{"n_layer": 10, "d_model": 320, "n_head": 4, "n_kv_head": 4, "head_dim": 64, "d_mlp": 1280, "vocab_size": 11031, "activation": "relu", "norm": "layernorm", "norm_place": "pre", "norm_eps": 1e-05, "positions": "learned", "qk_norm": false, "attn_scale": 0.125, "bias": "all", "tie_embeddings": true, "parallel_block": false, "init": "normal", "init_std_qkv": 0.0289, "init_std_o": 0.0359, "init_std_up": 0.0413, "init_std_down": 0.0413, "optimizer": "muon_hyperball", "lr": 0.0075, "lr_mult_up": 0.701, "beta1": 0.95, "lr_head": 0.0049, "grad_clip": 2.0, "warmup_steps": 200, "schedule": "wsd", "decay_fraction": 1.0, "decay_shape": "linear", "final_lr_fraction": 0.0, "batch_tokens": 65536, "seq_len": 256, "doc_mask": false, "train_tokens": 540600000, "steps": 8249, "dataset": "wikipedia_en"}
Each number is 500 + 40 x the weight over its row's rms, rounded and kept within 0 to 999. Layers, rows and columns count from 0. Numbers have three digits each. The size before them is the row's rms in percent of the matrix's.

# down: layer 2 MLP down (transposed), 1280x320, rms 0.0413, rows 1169-1250, columns 0-79
# up: layer 2 MLP up, 1280x320, rms 0.0413, rows 1170-1250, columns 0-79
down1169 095:562481562497497482574501537489501560544475531515492440527515574549477526495474481471513528538529541381487573469497539498491504509511496466493410531509578551535531489463500523453508568546449457515491556502502509493479509424530521551451524493
up1170 093:469558471470501402569501505437397448468574546494495463433430479486489475504516505496401462510530483512489505538475518478459483495486443511522467497513436514457462438517465474428460491457529467552458512502471509508438517549485607493521512512
down1170 091:468545469541499530476508438451577496525496526527482517534506537442482492516457514480546447525411469449515495422472512499571519530513486434472560486474488491542513424420455468566517484514449486398512472521453540487506440524544474482536511517
up1171 103:497474467468591530454493521440419497505518466509427482656512517453529480490487559561476547509441479503428498462475503484462432541556489599530506539514492550552511465517517484487494547583471484463597482472544469534484483547544532479469493527
down1171 108:525514485522467538492496487420497542411489556585473459481474522486503522539500543558491505599545543456519447505582490565504530524485545551539561511501597444463490526413425474501515515475464553503469508445465466439490505525456544484520479580
up1172 103:502468484508520460420549441435435472451503522544474479463446499463532470482545456535464476517479463465582557537452583488416507534469482510462528505516568490540490483582512458487562557497541478457508491449546458437470503445484491432515417522
down1172 095:598537547567507547550502486528586465540548518450522472415541439518473545468467502459466519487491590528463453470505434529544479519438626453495443487487430540492486521520505529483548496445522527515522520577510508505552485471491518468537523477
up1173 092:505483538484431478556473550543533505509505571502544552509563540482497469438530532465450499424490473479545448503469368459481588456545476469544553535513522501464474468561556489407466544497572568468465455545497515452536513394424555570509421468
down1173 097:537472474507505487499481494602449525541461521514490522471474507503481522499467502506556445519460498584466604548498513491439444571501561510445511499601534504482539456438525399586484473535447508512494576407511458492477462501474535462447483420
up1174 104:532508446480443520457481517495449430551555449482511515507461493534459461444524449492567430500501476550469525521460501517424491522514475516462475468538477526492436509509452569449524487532475489525381467538535492518517472540471475458457502533
down1174 105:486548547502490505487514518425441561572486485526548513488477483417384532479514509478489488492498502399448425459508432460584478532517530506499521531426462501453501521485532418461492508472430500520530483543551494496491498477511510490506471479
up1175 112:505539504503512475472512478493561432496464541490481431512441551526514487509482542412499527473585561510500487547461526499431496361559519509492518595429506492474457530536475539478443528565493560434433484524434564483451472563453420527455478552
down1175 121:466454550500543545493519550514527507538512516444422571529505515517470531533499535486509563545497519599501504518554533499447490432537540516467491538479507505522424471485463507557446502441468566468548488492529483502431411485501485400482493448
up1176 103:536483488477503503499478545400431435532563494495455580468487508503486470451499539432513441477474495453537476449550484503532561489525554516499493509500528487538471494542531489464570440497471463533476491497506483536442511508553537464507492468
down1176 103:439472497519435469517473537526534470533480491551486506520514448471538492471513507533425557542543433544446482510492484511528444460517491466448552502486452547432490548508505486588520549544505466428499504482543487532508487516479450545448555509
up1177 100:459502460546523474510515458511525517466482451483511564479529497463517450469493491488430476659449479501530418468504555536452444538476527461493424451520519495532505515484446496598562550536483430510497485527457453533461473536457446528479496534
down1177 101:504523532465502520515568529490467487531457487494495548563488487523535545598537511458515546480475537505499568518515529488457426484512461513547530499458507456541543509567523518414484441526497510499507473534456536446505526490488502462521482492
up1178 103:494522432480519532455487504415460469416494498593468513520573497481562570510506460517472496502480417533524472534549438491515547527488480556511542523494558500498498542490542490490541536479535433464542513528473468552579487494578572472528462415
down1178 110:461454455495475466462513543531472502468479499508567477543505539466432552482461568561498525496504464544534500512497445429460456475455512509518498499477589494524535504496459485535479457491470474496493508519429487468454482508520570526455519469
up1179 110:450516552515447494551492507491495525498507537533588455503470421562576440507506456504477458534501425521437428485505529529508531480558459467508457533480510564580434501502447477486469452449434500513508532457494529454447540466530504486515480483
down1179 110:511474493498527428432539462569497436497489545486469454504555539497510593527521501550536562520506452550445489485498500445456529571473466450475544535475461523452373533458542506539507577521487467530406518487502506548500488422472499493484516483
up1180 101:510518494491471477570508518561518509495528498485507494484471491544537497512560529508507492502509426494474453448568558467472536470491474532531509451472567494475473566494558475555521508535521552511435422489437478488475450539474532452554434406
down1180 101:515489474468473499434564490444483513504517475479529528447571469536456478512568488423536543480571492465504585478411453506482504535520520536423481485508455513572502511524519447490532486426505526458498493447498499536499496464499428490452552490
up1181 101:456489518421570546556504479494479482500426482587448478496459524590461600473519560502557557515496478519525477533443472450546544503557499497502477515529465527425484517477512485524479564511493433437544476510473559553546465559456516484466482515
down1181 095:531417520466488523443487462487490525519542519461507496471512612503516491489468504516477552507585532424448524496523460524498465530455576450493424552476475461537561515586518497508446473469541483574450471472507499541387518457493476547572533523
up1182 106:537485505519423482478530488436492484504523509478531490468553435456542534455481504505401456550494438510465583405502495448550545452515418574502553520470452503473454476492553557501492438550476490569469505447456532528482555485538592471519533638
down1182 104:525529495463505474471500437518553456477541482438454469470545533546458536469550529470496444493550450527515535574511457551478554497445539513446502548551449573463426513516567449552526536460494521419539513467447537459446504480517458512448458508
up1183 092:514531451484511495521481572451492493492533570488441504546552462499524465476491504530511478490521483521485488453545525467492438426443461490460504501469534427476441534510474491496471497497558414547415492560407449479450447531499513521480561586
down1183 095:507483537504518453581535409446549446425530502503473457504485483475445480536526461543517496609457551486475529508521539497525484605550460431422448550476513496534499510532465527426542485522464520522519554599548579517522477488495553542461602534
up1184 090:509464494483547532547500572457466468448517511487545502538510497512449546556415504499502468599481478521512503500516518437517509495559503489536475548450460514507549529540445434503549559519534534516462560471495472520535478479521538504611488519
down1184 079:482528449532484501450537524477520528501458501562440400444403508539497439460497485554497514453489440423516474534470513563575534544469519435476526482508428538517501506408570579522526532515517557464492437485519497475512446517544530486461598446
up1185 100:448538548494467473442536507434455569560512508562455453459478455561467511487478558480520510535527469513417526577519487493479493555515514453469547493524446508483565534550498526525504471537534535442493546534486542495509519442498496465467600524
down1185 094:515523508508501529467562530529514491578414568415538497544501517518517474554589473531466509495462456454475499433484421519428480410473518487535445525553473467531495429434568580467482463526497517514491503529536488494520455531521459553565482495
up1186 108:423473479456536524448502506510413519451537479491487471484467469521576483553551491498470532475510409516504541469541518586428411451532451467531557452489502451487481553507429507562497530553434527483487437612471545482503526499447528443520513572
down1186 098:552533459552539506538445540495540472466517473605474584468402481449466498549498466451512524501530492466505484497429470482463482523530529513462469502457558555432476507489521471515561457514545497501435493479472450498511484505550458522409418466
up1187 100:491562586532515532440538502504531496485455461473514536498503498471469495565484502472460556421509572513519577558487471450503546503556444499557393552537481433510551505470480582551492556515481463465459520529505522447506554512456515480509451463
down1187 104:472509473546496534524550505519487490565442505534445466466487528470540449499554504526510461468504476464489483476483530533518549516518474448493518503540435552571493520471524515506471536417420537559541532475540432512415483513530530502536562537
up1188 096:511534484551579470427496586485459556489445533512486578503486454501468509467526482506433543562460523489484545577524472420498491472473546521526534541484531530473537493429583458520513548550477563524475500537530451509526479496532487438454450497
down1188 098:459421550454518547496528442525505466486504573482483535481542482498494501472475594487584546459505424481442492498561554448465496459543523457426518564503495470524553557483490429481486464426549511487525486467509468563460472513474492552496547484
up1189 102:465530474489535502526522452455490493528496556502457507460481479493516453530512517501475553496505503545534455477504553505538589547544525503533523576488473544443504493503509469513414480510525521488550518416511498416551501518518462553490576523
down1189 102:491458485581483462531568490441481451505492459455526555484504463505457519453506498512448450521508456518544565486507535457496529471463526550504408512487507504526485533475457546497530471529505561517505539540515418576408489475468439492497479455
up1190 103:467536522451460485497494492516499399426518506467474425494475490513503515488502481416465542533507517553455478529472499534530512521489509485505476592592559567505512511544481587464593474490414541446491549495505524465466520477511570477534582480
down1190 107:462439454493522519520550471561544509484488505493491531482560521465467533550448468497476489487514472476485544482551481511481480517561527494585434572552472508526498463493460508462537536490520555473449526500449467523565381456489473469492528468
up1191 098:519589481455410542530560510450498454510494501449439505522518488445519583494541543512496516462480494553480535607525542502555484500526442395499534507498517482486543544541432523585454535501508514565418502457534523464420466479511574525532458498
down1191 092:549515505527461491521493526427439519590605523456521536474554524485473473420526515609457535515513483513508502431491515559511476526545506520425478512454529509517462499526496458566507490454549515491563575506540428500450529557458464457503444445
up1192 103:460500403554546489523464555487569516507477506465480451481594495492554546551545516509433428511496491502486551514497520459531498406532535482488431478496492493510489488444526499561493445495505501567525501430526492478487408455606471369494520449
down1192 100:543528609522523432503491480434505479500524567560510545519484479422495479511437496511504509477456458459412471477560508487553584553522419388493519502466575546501511510422470546480522591537489494470473499549493574507477534510524450536614516543
up1193 097:481513512468475472508542527476483401420536544468454474497506483547451520440441559441540487460487538555511485443535442432483528501479509495513566476525484504495509570533554468488480523526504517513523527496514533493535574480453486567484462523
down1193 097:396520536587513499432511435512523537577498471467511522475485569510484511469532521539519515485487448507492443492510562525504548504532507493446475527431518486560473454463468486460506503421471485489534507537497444496518483519527479511482542524
up1194 100:497464479465466520447479463536470443525546561471499578482503514481466508486421504520489522533461468479558527493536485545506492489499360513506527504494479547493491416479541512542454495525487452490571487485465460493532600546468506531470490462
down1194 095:523543530450539503495470496443503523493480529509497483503481485444506496457564569458539451500514493517478425530452506451512495454473531416532468538485604502526566514494452512516530534518539590449420512571516560500451492468465442504472463545
up1195 095:443504549454563605520496522504441453470471524466525470455566483509532523499492430509494458544552481499471449455497513523468521479524526466541495480532510576543441499395506483468529558501475482567492495476455477461560463528491526418499445454
down1195 097:499538559553449486500461459566494555536526508565537469566468514511434505542517552539487521399477499508503536482470456550516476474511508475502522451420427479473468489463440525537502463467490535428467456484489529490461490446429576530500551512
up1196 105:433502502508502469486513540512427495517481516527487522515480472531484493479576456493450539543511485527491437426618505554487564505467475500448457513456465551467487477480491398539485529531536547474507413524520486468525509515475501544554497523
down1196 117:514461585525479524470444478544541470528534458464533470509524503461481557466477574485516488452487545545458496490507492506516494533449574473548566460463463544574543480581469544463562555559523477519491512502470567465535550458522581409478519502
up1197 098:459474517474600521506581403516486495515483413487620449473482441514447453549534508527510555525539564545494461451522534548474457458499512535524503448577482524533545485453474486478577506503545514584488506486468548552517472545464508507450462486
down1197 102:543506499505474508522461508498554528448538519503459549537496499501475524549485496460523470557444508513587530494488506501490489498509470487481471481518502467539440538470399527579454513524477494461553501519497525474531440486467490489526528451
up1198 093:545502502510519506534482468456478504532548522531482521513465469428463542543487506554417508492531525447533506570481475520483480435536504517520439512450466543437466509556511435494487508448493501493500557493457489552512545499590464463484415490
down1198 092:435561533527534505498521506533423495543451474429454578458506510516477443523484449448506510543441528541526392500485508511505487484502505500480486504452404488556502484480538521460536504554481544524470470460502537433526394519475505595452628473
up1199 109:489533417498527511500496488550465443523485500542436448505498469520535397479490509500461520486524540423486425487545454495471477486552508605519539558491555551542467551477445487502525539509469539510493460464571464545541462517565494523518460467
down1199 107:516581473481533466510496501558510473554516494530478418496500489515526549475546544432524427506496466538444465481465492442485478465449479511518527575498552463567499531519480456457482438559500503467455513550469544539467514513544506506480501556
up1200 100:460535520535558488545555519444502570522561511439540519430519468497528505489465506548471500526534475464414539477475428448490496464457470470499432540502521490556530485500482543495501545525485419554565526403462504476463520538463462470424512519
down1200 098:519449521498443487463569497488492524512517500498344475547480435568450544483528502570493495418525563490493505536546505413455530442508482500424589487457483505577456493496473519474482505574472451489497507432587498508480459470473586516585483464
up1201 106:482427549463614517505501531502444488477461431549533529475533485561505455515506533524456530426477553493477480468486439518467495455590423478494571548488519417496520469522570503498454480559527420533455510494467542550470473523496599498571484477
down1201 100:612539458491486517559471461549502487516529475521479516487482553485510464468519472475437467493523408427543451500496546474538486574498451522480491463469471467576423519436473486486546496440417533495475528438453508519554578475451530516442523514
up1202 116:442489481551478479566502482508449536503467514545521508536501577554522525498521474542531563461471488507471523520513474508461480512527518488496608535531503434486496433525422535522535521511474446512472427479346506452489517501468486467521563520
down1202 111:561509491516547503464419537558512496497515538565516429592523510388471468525490547480451511574490461471487504524542495473566456502509512490477492524475557555458589483479490491554438517503548523519520550531510536472487510486574512475482474528
up1203 098:501501456470464473511471507496449393554503499507489538494484542502513427456503502451509472536480500501473488515502450513531445567432489581531557513510492494525482490465470510407577520489546525516492450475488558511442504446465562475541481528
down1203 096:575475404498535529513447559433521523542536456502480477595552536540456565498486572528526495492488477484518487480478542495551536476489499543495541483493537452545437500502566471536529476424568494520544500493489466421505463500451527540458475465
up1204 117:488557450579496471426508501504478473471520484462476556493502634500461436487525583489521471438494444524528544515543553509564514530473568458571476484380509523470465519472509532568504498513450442511534491458482481536539611479411572454518546465
down1204 110:497518452514543435491493520564514498510496488501484466458507499511526405564540467487492473441470464467518455435471523486483504481509465526526590491525541562497463576487509529484518467472484420518495473449561493495519499481468479501502499496
up1205 101:471450487442511447490567479490549506509487482546524510485460492460431565535516440475472435504521481488512502508514470527566441533490473529487466495515499513485531498491525529574455481476476520479535447548456534571442516546484493428483442479
down1205 100:473553524494458524539502514500543448532471459535494487513467513439432444507569440533521521513539494486428510514557508546469483474543523472508507474492449492493389449455407540476459447498558484548514533509452541507515506502486487512515480497
up1206 090:585506454480533459478522520478473512548566489507506546484497558573521556518516537550431530471489553479440539518512511519477491465489573445526489443535519526527505538459532576504552496538469544545532490459487430507531405437538483499509523404
down1206 091:510483535503546456514470460508527491448430498424493448504509519511541480530531542527513565493488382549552451496506442474561514524535454560464506432472477585529565483469458511521521449517562517553557528531408504496483528480459505473473445567
up1207 103:464512504482506437428483519539527528533538490541534449485577487473513516495493475506505490522544440498515515612472569507530462570506366477467558534458520497466525533454552497478477430468484516566461519453523482540469513461581435462514510483
down1207 099:499451469526473533532571418524480486482523477497357586579496559500475522479561514471515567495519455494522563530479546544460511504549430527535521562552448523488481469537486432499565505491494462474509437463513514454502504487445475527520520491
up1208 101:497517554431431551534522438479508518457523458535516502460546483591465538517482523467492486537484450545471541457490591535508507535526462476505452514446452491521474474472557523470534517457446513463506436554494531425442551492517535544534506495
down1208 100:567384502512559458492474461415508475539484464488538523502524492501391553465505449546557538466547458447515477494461519508552491500494517524524449444528552549505479475464464612525498500573545499489542502477418529558485500564529519519470564483
up1209 097:465507520529482506455513480490471481444464541477571578550412482439492508527499436556574558554478537466507444483429575497448487590502462466531483462495493548535509422476516497471503502553488474522468477580497498510491449524494499530547460492
down1209 090:502467552515421468471469519528515433503568576527472561504567473480492539429487508591409531441565490485507525453528525485485576550513474490552521598524512538509506450508523552455517518518525484537462538558545503495422431531446503474534476590
up1210 108:489453438476504550531554530454484463494570504541508588486439417511424483561524471467505509546480522564535496591391493448471555509453501479544468512486507543528510572486547482564598482544456466518515514529448474443562487476541447511459525489
down1210 102:480549509528472539540443430507494515491493475512497430504495595553592514528472576482474519535531578474486484455451479541513430471568536506494474446539540520513522479503558547461468508442482416505490441479550491563480508497381544458614480479
up1211 094:473500499523521413503500492480468519491480587451533509539563530508530514513578535524496476510503488450549511562474481453566448471472531485529471484543464515504469575489491471579442514467485494504501481451466540434529422479454544497518536496
down1211 106:462522485490506573532488523503461479530496479399462505449473493566468501485577493530525475451448505486505566494435510556496514450529471523447447443432455450488515445489403514497481560489495470471449551566543466549517535519522532520530517470
up1212 103:454478507533499510560477509589430440559512520466474453512496528514449453471509427515440521514438500486506460469529475489528519441472467462500468501523555552458555455525543513564489481527549501484513502485493473539478464452550481455458478472
down1212 099:470573492470438562509461474473468540541532476474504517492502489532543507506514456511523462489582521532504510459512442476518530506516519503512508519492458582504463548426485565417498552541492449457549556427474536454572480516508510535530466546
up1213 093:459485503471545443511510491442484534461502586463532480473494413499471570557479466488433485541533433533506486489548539464537469506462465490502455517474525508550474502482507501531460519500597493504458531486541560500494448580487493488551493527
down1213 089:492505414494549488608504558522467555476490439512528501488444480511477493400544518495484502528542545529520527465516467462510506487514487552583571521479510531466497465502475479449496555523477533448543479539432585455521536485500572595521445494
up1214 097:426511532505456447515400499467447548489414443536445443473445513485471539486511530539490517478510537517496522430544458574498566432542547595430540519521489450473578499555477479455509517505498470543635564481531532464502499496503531495489482464
down1214 094:492508500492492555567537452521490478562411496556496512523483463478459510498501446485481464473464477567536490508504484509419562474568508474502432523504473533586489499416476574555452436523607584493487443518550456485495433512486435547480538514
up1215 097:520502489415463523470535521491536478504558462502460467478545546503475563469572544493492482507543512505578421490495493500503522440515531523468545470418457446496473420435563491443459488534479474574521564537541503514523523520515487492511472502
down1215 099:476525465445474564554500458524452468488544461450539492490520504439526497446419417551529553512549462510432455478503520466553482501476441469542448524479516458546540448467431460490575495532514489465446461473489489529543490533540450514521450529
up1216 093:441478485503443474512497493561385449579543526454552484536493460516484537508558477455508475453509515495440467460519527424479437488494514529488538551482465418503470510514499509440487514478495525488416474401491435516553574555521485483516514510
down1216 096:552463404506601401514502490528500508517524579486540518494454465508503577552481529553453446521496576486517437575556507535513482522543514526519541478512480506544454500511533469474578428554475486497461486467509494475457529439512515483525488542
up1217 099:464464514528502460523578502459447492528476408526454519423492460474543486569499431491507433510493477450436468511487484527519496597448505544482534492497522487530529530540514487539499464465474474493611511389460530481487513444478510495421481473
down1217 100:548507509525496554518484488463547564453562530508477431502447464522503569433448519487534562409393504554449576505524483491530485459481520499568516490523530503488482485518547529469466561504436440466442499595489492466486461497512473450592576466
up1218 108:492440458535358499484568532488530467499497475450571542476472535505432551455498456498440482578543494445415439502459485534495479467440489502472496458514482540563420459516501487546484552614512507555529550473511491491538534519474498466505579534
down1218 104:493545451494526491510502504579408551487442482524538515564447542473524564504483506523506456410554462426499466506524461458442487522449504423546536539554564527525558554483590574449536413488550561436514477528549485386497484451449517428469502507
up1219 109:460504508454476508508503492514439511487519462566521563548493510505503381424501570513451527526562578451491494445495459506525511533486457489509469533409445511463482462506595427547539464483444422483496478459522491506470520501511524600504559526
down1219 097:536452565469491501455467507525484517552471487555460528550450493455512575548522489438442486545555497503532528484513498511487502538497489515517520462488529560530422543454432507480505556452514494491519573540501541484493568517398507492475483489
up1220 120:557538520537491476464508558469468526445492560528492479518533480503519503518524413510445458519497491509538511513507524540547487461495410497520574509481547508495541559526465535523577437532420498474437446540463602482489506486460494481459543496
down1220 115:481499496390491477455437483503547500479490472503534535505542485444473506489438401464530522429535460507536549543496477526480520410468484513435421478538499574470522489507499474501525456481518509408462530505562517377472526460557474517435535513
up1221 096:532457495486525497477515513510417504471486541483479525536394442533531482476535427464512451473491559512556457477478501511545491488552453422502525488479498446518462548434444526499436460552513492425470487468503558492514489603503437442497504554
down1221 102:477557503521500475467508521513462492476544504541533514453541477513494529572451514480520532494497456545479530492555523413502467482483510521493485446482483509428506443526503504474510503448491483497446482522416473501537550487576540472464573529
up1222 100:553522442516577553464512502501521453495501508483457553481530516493538545585529490523459548509550518424567546446459512466554519474567457522492473410521523485561472526530497527500448426547488564479510421454506472567516464488540445487584497595
down1222 104:509430556529433432525451603594463507518493519555489456505537569478545443480552503519480541543445530545474477487571497491449472482518486477483533546480490463493534466533502506510513475489541502501541520536524494518515488478416514556457496499
up1223 096:482492522453550437492451502424477507520467439507511501526507476534489496482441522451569507467463541512445486469530584501578524502556457494454471494558504504574510550461574510537479557506492502450534541492514518483474457496407512482555494479
down1223 096:585496530484546539498555589525524499452531496552577538472554579527426575564498457485505465496465524520532471503576502540510474418402447457464548494528448488486474522500594509519480422516465492493496484510492522518530549535482457538454473554
up1224 101:460551546475474425495523506448475486511556504515505463409488505465391476455492572491530506471468468421479450435542506501469491466550515495472446428441463515496500566502529451515454518453465479530492603515484511434455518591547499464521531476
down1224 104:572551417452516506556557521409528489451547504501484549456523540486543497501478509520496495467524493514496493562508529439523453546466441510440574534496485514416494457500431536530521526470504526452561520503461458542511462479510442439454504473
up1225 099:519577526481490497509423453481436520524516510409443436525517446484476545442531536538506526521483473444491514534489497487517472502499516457425455552461503523505491607488510570522485493428438438521541534475514537623528478495543574523587441528
down1225 097:546476499507517554425531480489447579541469480484565517531510518492456571456504563404516463474568513511440435476530441500523431444550529448529448465447505552457546526518502530516460517506476445529541534490481526512478483529465523488501446507
up1226 094:546484522525444467455499469474546507451499539475483529570555548495501492493549447496544563563548451534455480529543551563550501484516457541481511471435571475505488561467512524548467529499424504524485465513560472467510520484442517547514480508
down1226 092:482542518547483517422484514474457521510562488481504517411546477514442511497499445520537482560461554525532488442542516554508548539425407502486476484509467505504538496535567480514528492497460455490505539464451524500486488527530514534505479544
up1227 101:527477456492410426532508528524532490477560511490482527482445544461472474440479484470522495561507495493456493500482518491482476539498497549502491404527584507444399484451473455472506509496560499574446512439496459465487472497440528516550543544
down1227 104:479526532449468466462476451511550453502583541479478531560556429499459471487539501438499517488485561462499440529530489492596447522511520497522448499454539460490555596507500447465506497507485488441456480468481554464481449512511457458465513566
up1228 102:479484535535492442574463476450540484495492509477515479451411428521497452455510516481502442550516557522561513552554460465427491488460508468472421577549488496565531503547483530468523439469469485469485440510523464547506516528496485460533496481
down1228 102:460464531553526501515514486495515510535491468578470495591532554471487518492494500521516534472499421444469489412493460499476557588503503508536453491543438561524486452479569516460509518522474530474535514533510464440522487447526519530482495496
up1229 101:491434546463524485544496468485463497494524506516429563508494522461424518543520486535528518509486483499514470448459463471551483494456562506497517462539556465474460499469446525483530479485456484499552473495517497510498502588578480508478511461
down1229 096:564574489535574524518457463472498490506459504525434452528494524520522448567459541485604474459529534475511597513542557469493495501480534488495496526454512503499507555561521450501520601472516471522472428543506526452479506487480481467501511458
up1230 094:505534512518518512558500536461452522523465568515498563462549478518499496428495536501523466494514484485535526483546519527435530470459497561558509521487535499532492518552455557515526582405481410511437483528522536455531541577470470456499571489
down1230 096:507564496551526518477452453501501481471608469538523516526431505468507433460535442578488478447486444493508478527489455517509462436492515512483494530524515505457480496501478509552472470472464472460526514487505528500509445440536556568540500510
up1231 094:554534570528497514484457446361513508487486422551461503483483462455545461575495521490443466452519500515455469503488519507566490503523482511552509503590506541505568498579505496516489558518443485485501484530488525468402501481487506482488497520
down1231 091:517455478499501548466490472504537411525494537416494467449502479502397518489534523446533503521568574468531544519543499499443606479497501524528489497477521525516488534484445489485366419528509532509478484491491455535532489467589506531407519500
up1232 073:507498486565454499483495496564417533524488546469522545554457514500513503493627486487493559550457477582517525509472528502470473465474539465560517531530479568431514527550434508568406498481474494470614451508487529457517551466474551523468506465
down1232 064:520507586467490534521566500445514445501530504488535550460501529525452493467626473445531497495442445546528544436536426564444516536485566502534416565474490510494470507542502509467455499468491490512462575520497514542573547465557457569543497496
up1233 096:527472493500517474537493465521479524429446575544424439565513499523512451511456494428511511471524519454526435477516506530529513465531523545507534513501523479504441575454548462520503520559547516481549550475529536448524472567460497549498483504
down1233 103:525505514454522463467490500502468544536477546507577564485535562591468526471422445493494519544492436429459492410496517484455528518432427555444488544465516505443452504498483494518483425537500461491511513548500479500516543530518483547531518481
up1234 101:477567472474443506507463455543410495478464519524499518578514451419526520476518532402456527536519495541492484499490442473517492543551543505566506525455543449466490490497469503507567505527495538463470490514518485533546482487480516421557490513
down1234 093:434458548492501439491550569519503505571504523517543478447529512563482476559474509553498506495526484495465509482509481586419508565428527525499528452535469535533446522442531556407573464482490465545551491474485481481522479487517489524476486460
up1235 095:515456506512485539477439585550539480455430492488524432493447424421515487528531541521457474532468583482540549555428472501531546516491550542538547434422568476444501494500478524559435513494487519434484475514467599505483483506477465469537524551
down1235 091:500472471467492455523535430513481560520561505442415519498482437486458490437480427623564460538480546552474443472493456499487487421494519551492542546577471512501560581480541534466504487482506446464503552535531469574517497503480507457531540440
up1236 103:490511477522482491551560457443430477461588522526519502472507497497514509443466514501482505458437504433499425473443511463510453551519420502443462555477555484514468481484478528478472462480469495478508488457555522429545476573516447540473497501
down1236 104:479442488554548548566466529427469552495595530487495555583493457492451489542544557481496549491485505501484542464495518617479559521449513512559470523541526533425473492531580544425389517462520570601529472469452530510536505524437539521522458485
up1237 101:493538540460525478480511522528523563485465520548505500545504467483444513483523505584505421496427425485489507516497518462483535455576551478500527542497556530469472488468483505483467486590480499490425475517497466519451408480538458599570554480
down1237 093:444507555492518501522517496506455441504534494496533480579428575559515485489489538499498518459542523496500500557533482565491414534530448553480540493479515456501509486476533491540475531431435498476514482519552517549457570553475451533496515447
up1238 099:468595485535545495467482492458453447592481429529493480471442588553511540497500504496535430531484508506454490580529527532440465496497547481487537453416413533503482475535530568467472509551492511503565484479509509582488474481412484424523514433
down1238 100:480441449393484510488471442526488431474541473456497433591519444438481492478461545526490595483462500488489498455485439529550476486524478463425436469523598547501535480461505477506487542457530487473497480531455536363523539542528508547493436561
up1239 102:511456441480544493513484492435518535499542545500487544483503488492474518477506486491464495454526469488487497529482485570446544455541514517517403491488533487528455590485528488569522440551459495504609520468501445436507484504522517494559540487
down1239 101:520491465551480521461436506578506589437453494425455464473464521503520480489527528461482453519486492506470565480508508468458445543583515490530444443555485468468522499552529571581538514466509494495447520507524496536545501540449515529418541536
up1240 098:549563541510470529558509362477503501478499578498556546520476473484418540549461555508502444585481463481586468529511530473463443461448540450497493521504462500517514517436487479598451490530538488452526425513510462492508516479470546493545514578
down1240 094:465475458501438468475501569520516491506520476474411473433500484415522445501510528506501490451526500432512508484479454475507501468503511527478513429541488436503537508517448560393555475468485536528446557468559538547514553484510551523487520478
up1241 105:533526536518517487567460525516553571485472571475470586450501459506505494471547448483507416535518549487482553552431512573449549519509478476486546496509538499432571545459455546529509509518453508438509466517482459492421478459529570503501528445
down1241 108:469466541446473544460544520493522500488527539512437444500480479492479443547522548498495511515566509520548496457501525442511443498531472512519526521474493490495523509470551482532412451552464434538460527503507577478496463496525510516514491471
up1242 112:520448446464563493520518425597462404469486529580512470496469479471477436486447473546514475510416501502493497484519415504524434479454516480472519466529433599520447518412559560466489489505485512454475447493506480543523575527472497524508510511
down1242 112:504507559477532556551479520523539528473490513399494540499543540513436461448612484504498547594487507483462496478466541503600476530450493552511424515491456491498553519449526505446501462527431488492522477504471525479499488531540487516521453518
up1243 097:500506463515494557458522512566516521543515511457510461513516511523607581478502451492516572491539565556530443479546542459461441475534612534498439527540505384530524502535493439437546507523546513514486519480498467492480501497565481507496522499
down1243 099:563506531451475500471580573430540507451448478519513527473493482503509483501573472458597554426475496479532490459493523524529509502566471517483494438506567535502500471454455490430493514465503531405533562461508523487487495576552520546463553487
up1244 099:495507485435473416461452499402505473506513478501521514513521548438514584460475539463497549484518500477481358511580508467540518493542505528429521473484553512478493459530470482487524525473433484555588478503483472440515552521454530523473512435
down1244 099:514457509575523536479504482476507504517455466406513470472521455521524461520492484494483461588513451568586567492523477562473535458493447522526486529474521475515488539505465427548463493535503462542528516471417534492535441519488477560526476504
up1245 099:499475534536511553489505448469514488451489580560478503514480505472502475508496491455501501526478509481561467554441436523581525544600490474465450485498548449494564519494479488523479506490473487534540491507490452519537512408503553526503527466
down1245 105:528507514545440429504473505446510490523427489515415502539485468497465517508488532527537543470521456468489493528489468495595475528506462422515517476444550487547561455477456498509401484464450530465435534450551517489439450542482500486581493527
up1246 101:468521491387473539485521481443514463478535537507534522518463525454424542457500482509481566564522502453497463436566550485475419484468549483491492508520475525467446492471463542468487533437566458538533544504547458552450524464475465568603501529
down1246 105:452467533527447403504503546558437518570572539533471467543591460528490462498522407535417492520481496531571492577515462550455452520522521556518568536530555539481518533472485450501528583471521502524440552499505445459455485488507480464520459597
up1247 094:547549554569497522450485468548476550557474544474478512444444460537507519472511415482492498494465484545501482506537432486561466487590489514477485574473469533479442471428499487609499525550470515471590542499622457472508510566451555485540449502
down1247 099:501512504474547529458448517495452567457535549479504465484493464530548471558466571520529419465519461492549495494476566517460534547492479566478513572533513492466523505470483459455487453549491479436469466466483463533437472446501452456502551467
up1248 102:498496486459513517525434500512465494468491479533501430484496512467504516491444472547517543527555499568475463532541453532564435470512551488545561430510523488521568520529456491497508556458520449475510421514491456494500454551449519459504505506
down1248 106:464484521479497523362513605490514562468442509491548570453495509504490556521552480509528488493472451442484485498527485519511525519496505441454479528423573486494484462457553483476452469564475478464427506433438545436492484496496514439479486519
up1249 093:528503413556528482488540504436434593422540531476471504501519497566471499490509493532478488488483452553530520501577488460498460469421504464562505534458529505579571515476559490482530490491526498528494495522505472464455535522408576441484452529
down1249 089:418515512546415498534459520474524473507486562476523460585402503494513579414472498438464527479508451493437442530515488501581537505540511508515516394434487585508489529539557508506484510492503433494525481465488561535480509447514508523524528548
up1250 099:584477571512477497480508469446443442467466446474544433516556478502514540476505518505460473434503463504444506529551539445503465514522511519572521453492544470543492549505519537455431522472570475551492509529483492534503501464439519460510497474
down1250 091:446519475495537576545532525518511537495501527459501538496449543438612488496509490463508509574469512485500539537468511541524508509492459508454386480494484469509485497511490523538516480485513456461504432466507509486495510517536471522545478509